config.toml
n_layer = 9
rope_fraction = 0.5
qk_norm = true
bias = "none"
tie_embeddings = false
parallel_block = false
extras = ["some layers without attention", "local attention windows", "gated attention", "value residuals", "a smear gate", "an embedding shortcut", "learned residual scales", "skips across layers", "capped logits"]
init_std_o = 0.0
init_std_up = 0.0196
init_std_down = 0.0
optimizer = "muon_variant"
decay_shape = "linear"
batch_tokens = 65536
seq_len = 512
Each number is 50 + 12 x the weight over its row's rms, rounded and kept within 0 to 99. Layers, rows and columns count from 0. The size before them is the row's rms in percent of the matrix's.

# layer 4 MLP down, 576x1536, rms 0.457, rows 164-189, columns 0-127
101:38 70 58 64 43 69 31 48 60 20 31 41 60 64 60 62 55 83 53 45 48 69 62 42 52 50 64 48 65 48 23 50 49 66 42 33 53 57 44 64 72 71 47 48 41 54 49 62 38 62 62 38 49 61 59 46 53 43 39 52 73 41 63 56 50 49 41 55 53 59 42 62 81 30 64 35 57 57 41 56 50 52 40 42 61 47 59 52 57 49 60 43 49 38 47 37 34 38 59 55 48 53 30 63 53 40 83 16 52 48 27 52 52 67 48 49 47 34 68 58 47 32 43 27 67 35 58 33
100:61 36 42 51 50 35 46 39 41 40 41 41 39 40 44 55 42 43 27 51 38 41 26 53 52 51 57 37 16 27 53 67 45 44 56 40 55 66 45 48 60 62 66 55 62 56 43 38 58 47 48 60 76 66 52 56 47 51 53 24 35 69 57 47 35 44 43 59 52 47 36 62 66 50 50 48 61 44 54 37 44 58 50 37 54 35 33 37 18 58 53 24 58 31 54 46 24 60 50 51 54 46 58 50 49 51 45 47 51 59 54 42 42 56 42 39 63 69 53 52 41 60 50 48 34 50 51 55
095:64 29 35 43 40 51 49 38 57 49 73 39 60 62 59 47 38 51 40 67 40 42 28 33 54 40 40 55 39 49 64 54 51 50 43 58 72 65 48 60 47 62 55 35 43 60 70 72 50 48 40 58 36 52 63 43 52 64 55 46 64 47 47 56 55 35 50 46 64 59 51 59 81 39 36 47 57 43 85 55 34 49 37 51 27 50 67 77 60 58 47 62 31 44 56 46 34 79 43 69 71 42 55 49 60 38 62 56 47 35 41 57 61 57 39 61 54 61 45 51 44 32 70 58 54 47 39 36
099:68 18 71 52 61 64 49 59 30 44 70 50 61 36 37 29 42 46 40 45 66 46 44 38 60 63 45 46 62 32 54 40 48 46 35 55 51 53 65 37 58 49 51 30 41 50 50 32 50 44 36 30 37 56 34 49 54 45 41 66 54 27 48 61 47 54 37 58 61 53 47 71 45 60 51 51 25 65 50 48 50 61 39 52 27 49 68 52 49 45 40 44 38 28 36 46 29 25 63 61 36 54 22 35 65 69 44 28 48 38 24 53 66 48 59 37 50 59 47 24 62 51 43 61 45 57 48 48
099:46 37 29 55 69 70 70 61 58 52 39 43 28 33 38 45 49 61 47 48 48 31 41 55 05 57 70 69 45 59 62 52 63 54 55 32 47 60 34 39 52 37 43 58 46 47 27 48 23 45 53 53 33 55 49 42 66 41 61 41 54 32 52 21 58 45 61 54 57 59 60 36 34 41 56 73 38 51 65 45 34 39 46 81 77 58 31 44 36 51 47 34 37 49 46 55 56 58 56 53 51 75 48 51 65 61 29 32 49 39 60 38 45 38 36 46 49 64 43 46 46 47 54 46 54 60 59 44
099:64 62 45 44 60 33 56 73 47 55 52 47 36 65 56 42 61 46 53 71 45 58 46 48 50 64 59 54 72 54 60 50 59 40 54 54 55 61 42 58 51 51 36 56 51 36 54 56 45 52 60 55 71 28 61 69 59 35 59 42 61 43 50 67 56 42 41 49 82 64 61 63 54 50 53 48 50 50 46 47 36 69 51 43 56 59 53 67 46 44 42 67 46 53 56 47 56 39 54 47 47 46 46 51 38 51 53 73 42 43 48 61 36 60 33 35 42 73 47 31 44 57 45 48 31 48 58 47
097:25 63 64 51 47 69 59 48 35 50 48 45 54 42 49 49 57 33 43 39 62 68 48 36 60 64 41 48 40 62 43 54 49 73 61 82 40 80 35 38 51 58 33 30 46 66 52 48 54 44 51 46 42 51 53 35 43 66 35 62 54 61 61 53 46 37 37 31 54 44 55 35 62 41 27 73 41 38 67 72 32 76 63 48 42 30 40 60 40 43 54 30 41 45 72 33 57 55 56 54 46 44 54 30 38 37 41 64 26 38 38 57 57 55 51 53 45 57 59 56 68 68 71 33 35 51 47 43
097:37 56 52 45 43 58 66 50 49 64 43 54 62 54 47 61 42 55 41 52 43 49 45 36 58 52 52 51 48 47 53 57 40 39 41 46 40 44 51 34 58 57 59 49 45 60 53 53 44 62 28 57 48 47 48 47 43 68 54 51 45 44 46 25 44 54 59 45 52 52 26 35 82 22 39 58 69 53 45 52 52 60 33 37 55 54 43 32 47 30 42 58 59 56 59 59 45 51 49 41 41 54 59 79 57 46 48 38 49 73 45 35 55 53 64 57 52 44 71 52 44 33 51 54 52 68 39 35
098:61 54 49 51 58 61 46 38 54 51 55 69 47 43 27 15 68 63 64 46 57 35 44 53 33 43 52 51 78 76 58 45 53 58 41 53 57 51 53 67 54 62 28 41 40 46 61 44 31 50 58 54 61 53 38 59 45 31 58 27 32 52 55 48 47 43 60 49 58 43 55 45 41 49 79 40 45 47 36 45 49 42 53 64 52 47 39 54 38 36 40 49 71 38 49 59 53 53 40 33 44 66 42 50 29 47 56 66 38 24 46 51 48 53 29 60 35 51 41 59 28 53 41 45 68 50 88 37
101:61 59 31 54 64 58 66 47 41 51 27 51 21 52 61 62 49 38 31 59 54 68 51 28 49 44 48 62 53 49 42 65 57 53 76 56 60 45 25 55 66 60 39 61 36 51 58 43 60 40 43 33 39 57 55 58 48 35 41 41 51 37 62 40 45 64 38 48 51 19 53 56 53 29 50 50 47 52 61 63 60 75 50 37 34 47 70 66 53 46 70 40 62 68 51 63 50 41 45 54 57 36 40 58 46 24 46 44 54 49 41 51 64 22 61 58 72 54 41 73 58 36 41 49 52 40 74 46
099:65 45 65 56 36 36 27 46 70 37 48 58 69 50 31 54 52 40 50 57 45 58 62 63 59 65 42 68 63 44 60 44 64 54 54 48 03 51 43 25 44 54 50 32 47 09 51 53 22 38 57 42 46 38 30 62 31 32 57 40 43 35 25 80 53 45 40 45 55 49 39 34 50 28 68 38 59 42 32 28 55 42 73 53 61 43 52 43 56 57 50 25 27 61 72 48 39 54 43 41 55 58 43 68 68 56 43 79 38 48 59 62 48 48 49 62 53 56 62 55 34 44 56 53 51 54 51 40
098:59 58 61 67 52 22 58 41 25 49 39 60 54 53 36 39 42 44 52 62 46 55 62 74 42 44 26 58 57 50 47 55 46 64 65 42 46 52 46 49 39 53 54 51 39 49 54 73 53 50 46 72 56 46 66 43 43 46 43 39 56 63 22 39 64 80 53 43 53 30 72 26 40 32 46 47 41 36 59 74 61 16 41 53 66 41 50 30 51 34 61 68 75 61 55 43 25 40 32 63 38 42 53 58 35 41 49 43 37 41 45 37 38 42 59 61 57 56 38 45 57 64 52 50 49 74 54 42
096:57 51 74 45 54 35 52 71 29 20 69 66 52 54 49 58 45 53 69 55 69 63 39 53 66 45 55 22 40 77 67 60 57 75 56 25 51 54 70 43 53 64 40 62 43 36 60 28 66 54 46 45 50 56 47 57 51 57 40 40 53 46 56 59 54 71 47 35 46 16 53 36 48 67 62 55 40 54 39 48 35 40 57 46 83 47 46 42 58 42 36 39 27 49 62 51 65 29 70 41 58 43 60 53 55 49 41 67 58 36 74 48 59 53 44 55 32 54 51 32 54 36 58 62 58 51 40 59
095:50 45 82 69 57 60 43 49 59 50 25 85 68 38 62 56 54 59 43 24 57 70 43 45 39 43 39 42 52 43 48 31 54 47 51 35 37 45 91 47 66 44 42 60 37 35 66 51 24 75 37 60 59 42 46 43 51 53 55 61 43 45 51 40 52 61 37 63 52 60 49 52 50 22 44 32 50 57 55 60 37 56 27 57 36 28 19 49 30 50 50 31 51 31 39 54 50 69 29 44 58 54 38 57 61 61 41 51 59 29 52 47 70 51 57 53 42 55 42 43 50 59 49 58 60 64 47 48
101:50 45 53 59 51 38 75 42 27 59 42 44 61 71 64 54 63 38 35 58 37 33 24 64 35 34 58 70 49 56 67 48 16 52 31 34 46 37 55 45 67 54 52 51 36 54 65 22 48 36 47 46 40 31 49 53 42 65 46 51 37 34 44 62 47 52 41 56 71 50 57 60 38 50 46 37 30 47 47 43 62 68 42 71 53 28 55 56 54 36 53 50 18 70 61 62 46 63 57 51 65 48 36 37 62 65 43 31 57 37 53 54 49 55 56 49 42 37 60 34 28 44 37 33 48 62 54 50
098:57 51 63 62 82 63 50 40 39 47 66 50 55 72 47 58 73 37 58 44 59 38 52 70 40 48 59 59 48 76 39 36 56 57 66 15 43 33 46 52 61 41 35 48 49 41 60 35 47 22 39 46 43 60 71 35 35 46 53 53 73 58 61 53 56 36 42 38 46 59 73 42 55 45 41 25 30 56 66 45 48 48 64 32 46 42 52 62 34 41 39 43 35 63 31 58 59 21 63 20 59 33 45 44 54 43 33 41 66 67 50 62 28 49 51 55 31 52 48 56 48 44 21 54 51 48 51 31
103:46 40 29 49 73 44 60 35 50 80 79 79 40 61 56 51 62 47 32 55 34 52 50 55 25 48 67 53 57 36 27 73 37 66 59 55 79 41 54 37 62 51 21 38 67 48 40 29 73 33 48 70 40 55 44 53 35 36 48 37 53 63 68 51 49 74 55 65 61 38 34 57 69 40 49 40 61 37 39 57 50 27 35 62 58 57 71 56 49 66 71 53 52 35 42 58 56 53 40 52 39 66 33 55 35 47 68 28 50 37 90 39 71 55 46 67 32 49 49 65 54 52 56 45 39 51 36 50
099:45 55 53 32 26 45 56 65 46 64 64 46 47 47 50 63 57 37 49 50 62 48 45 56 69 45 69 63 52 64 60 42 50 43 61 69 41 46 66 55 46 46 67 59 53 57 45 45 58 54 65 44 66 80 39 58 59 42 70 50 46 46 46 35 56 42 52 38 42 59 61 63 66 40 49 49 35 51 38 44 57 56 68 61 54 57 31 53 56 62 52 56 49 66 79 41 57 73 37 66 54 35 57 50 54 65 45 37 48 55 49 44 47 52 45 44 46 53 55 52 63 51 49 64 40 38 48 59
101:60 48 51 48 37 48 50 70 41 41 59 61 49 50 29 63 60 65 55 29 70 58 76 52 55 57 43 53 49 55 48 45 47 34 54 49 40 49 48 65 29 37 15 50 61 59 32 44 65 44 47 44 55 57 48 55 38 53 52 27 48 68 50 57 52 64 18 57 54 43 69 47 20 43 53 35 59 47 48 66 54 31 43 41 65 36 53 49 38 53 43 43 55 48 49 40 63 31 47 53 29 63 36 50 39 65 21 29 48 44 32 82 49 57 78 53 53 37 51 33 21 60 68 48 40 49 44 45
105:64 53 83 74 37 61 55 45 44 35 48 96 36 59 30 28 52 29 53 51 36 65 47 37 45 41 67 22 36 69 62 58 53 41 62 27 42 67 34 27 45 35 56 55 51 50 45 74 40 39 42 52 37 54 73 43 52 72 38 28 41 61 59 39 44 41 26 49 52 62 42 44 54 43 45 56 56 54 52 50 51 65 26 37 63 61 28 53 47 29 45 33 59 49 47 40 24 47 38 49 63 43 51 47 57 62 36 46 47 53 65 43 46 49 30 41 38 52 36 47 65 67 62 45 36 52 64 45
102:48 42 54 49 67 40 48 37 33 41 44 42 39 49 53 50 42 44 74 63 28 43 50 47 57 30 25 25 51 51 60 46 29 47 56 45 61 59 58 36 41 63 62 44 59 47 72 41 62 30 49 56 47 47 59 83 52 55 53 55 64 49 47 37 57 30 48 50 31 48 57 22 56 53 70 39 44 63 56 45 34 64 59 39 43 60 53 56 37 40 55 40 57 64 62 57 45 44 56 44 37 67 26 42 49 75 73 50 50 59 53 41 63 68 47 43 68 65 62 33 63 41 69 41 59 56 26 40
097:35 47 58 44 33 58 74 41 42 41 70 61 39 39 64 37 45 77 60 71 60 73 25 18 39 67 46 46 50 38 41 33 53 68 55 39 32 40 36 62 60 50 43 32 58 83 46 48 53 34 52 50 63 50 71 44 56 61 65 51 32 55 55 32 53 65 47 55 59 55 56 50 38 65 32 62 53 55 53 44 52 61 52 49 53 46 44 52 53 61 59 55 33 39 68 34 43 46 57 36 57 40 65 27 45 56 37 53 52 46 64 46 45 30 38 68 53 40 40 59 40 51 69 53 73 60 62 49
101:42 47 53 64 50 45 47 52 41 56 40 56 67 47 46 38 63 54 47 31 36 56 58 70 63 43 68 53 59 60 46 48 35 26 38 40 38 60 62 48 65 59 61 51 60 47 51 40 51 49 57 43 51 36 49 50 52 50 48 64 46 33 86 58 39 44 51 39 46 57 58 65 32 70 69 48 52 40 67 59 86 52 59 44 61 41 35 62 46 35 58 55 56 36 44 36 64 44 48 48 34 58 49 43 58 60 37 43 38 49 64 58 53 41 51 43 38 58 46 48 68 60 57 61 50 40 25 61
098:64 50 58 55 47 33 43 45 57 46 43 62 52 57 30 60 35 26 56 53 64 29 34 63 45 23 32 43 57 66 29 37 41 57 44 50 53 58 33 47 42 70 58 59 39 46 48 50 60 40 59 48 57 60 61 46 38 27 48 44 28 37 32 70 64 48 41 64 61 63 20 71 26 43 37 50 58 65 34 37 57 36 51 49 72 61 40 47 54 65 54 32 44 48 48 51 81 34 38 36 59 42 61 39 47 39 89 38 60 77 46 43 56 57 52 75 48 55 52 59 40 65 51 39 42 60 58 56
100:79 32 59 62 55 38 39 60 50 38 55 65 52 41 57 49 47 52 41 33 67 38 57 44 31 58 60 56 37 54 40 50 46 23 50 28 55 39 35 38 53 66 40 49 31 43 53 56 50 34 50 54 46 44 52 55 43 34 58 43 64 59 54 65 50 62 33 55 74 68 57 26 49 19 15 58 31 41 51 47 52 59 40 64 64 38 44 67 58 53 54 47 31 54 60 42 44 66 65 56 56 58 59 64 38 50 55 70 64 47 47 37 50 65 44 53 34 34 56 63 44 32 44 44 51 60 50 55
098:45 59 49 44 63 33 33 41 57 51 54 36 85 60 61 53 36 26 42 45 37 57 45 46 55 43 61 72 33 51 36 28 52 59 44 43 53 32 40 58 50 43 50 48 34 47 35 67 27 49 33 60 71 22 72 39 41 44 53 50 61 54 53 48 41 50 66 56 42 40 74 45 58 62 43 73 56 34 56 50 45 49 46 27 45 64 42 46 21 40 37 66 75 48 62 62 40 17 46 41 45 42 81 37 47 68 78 55 45 47 55 59 52 50 58 32 20 47 35 53 51 57 56 37 58 44 41 40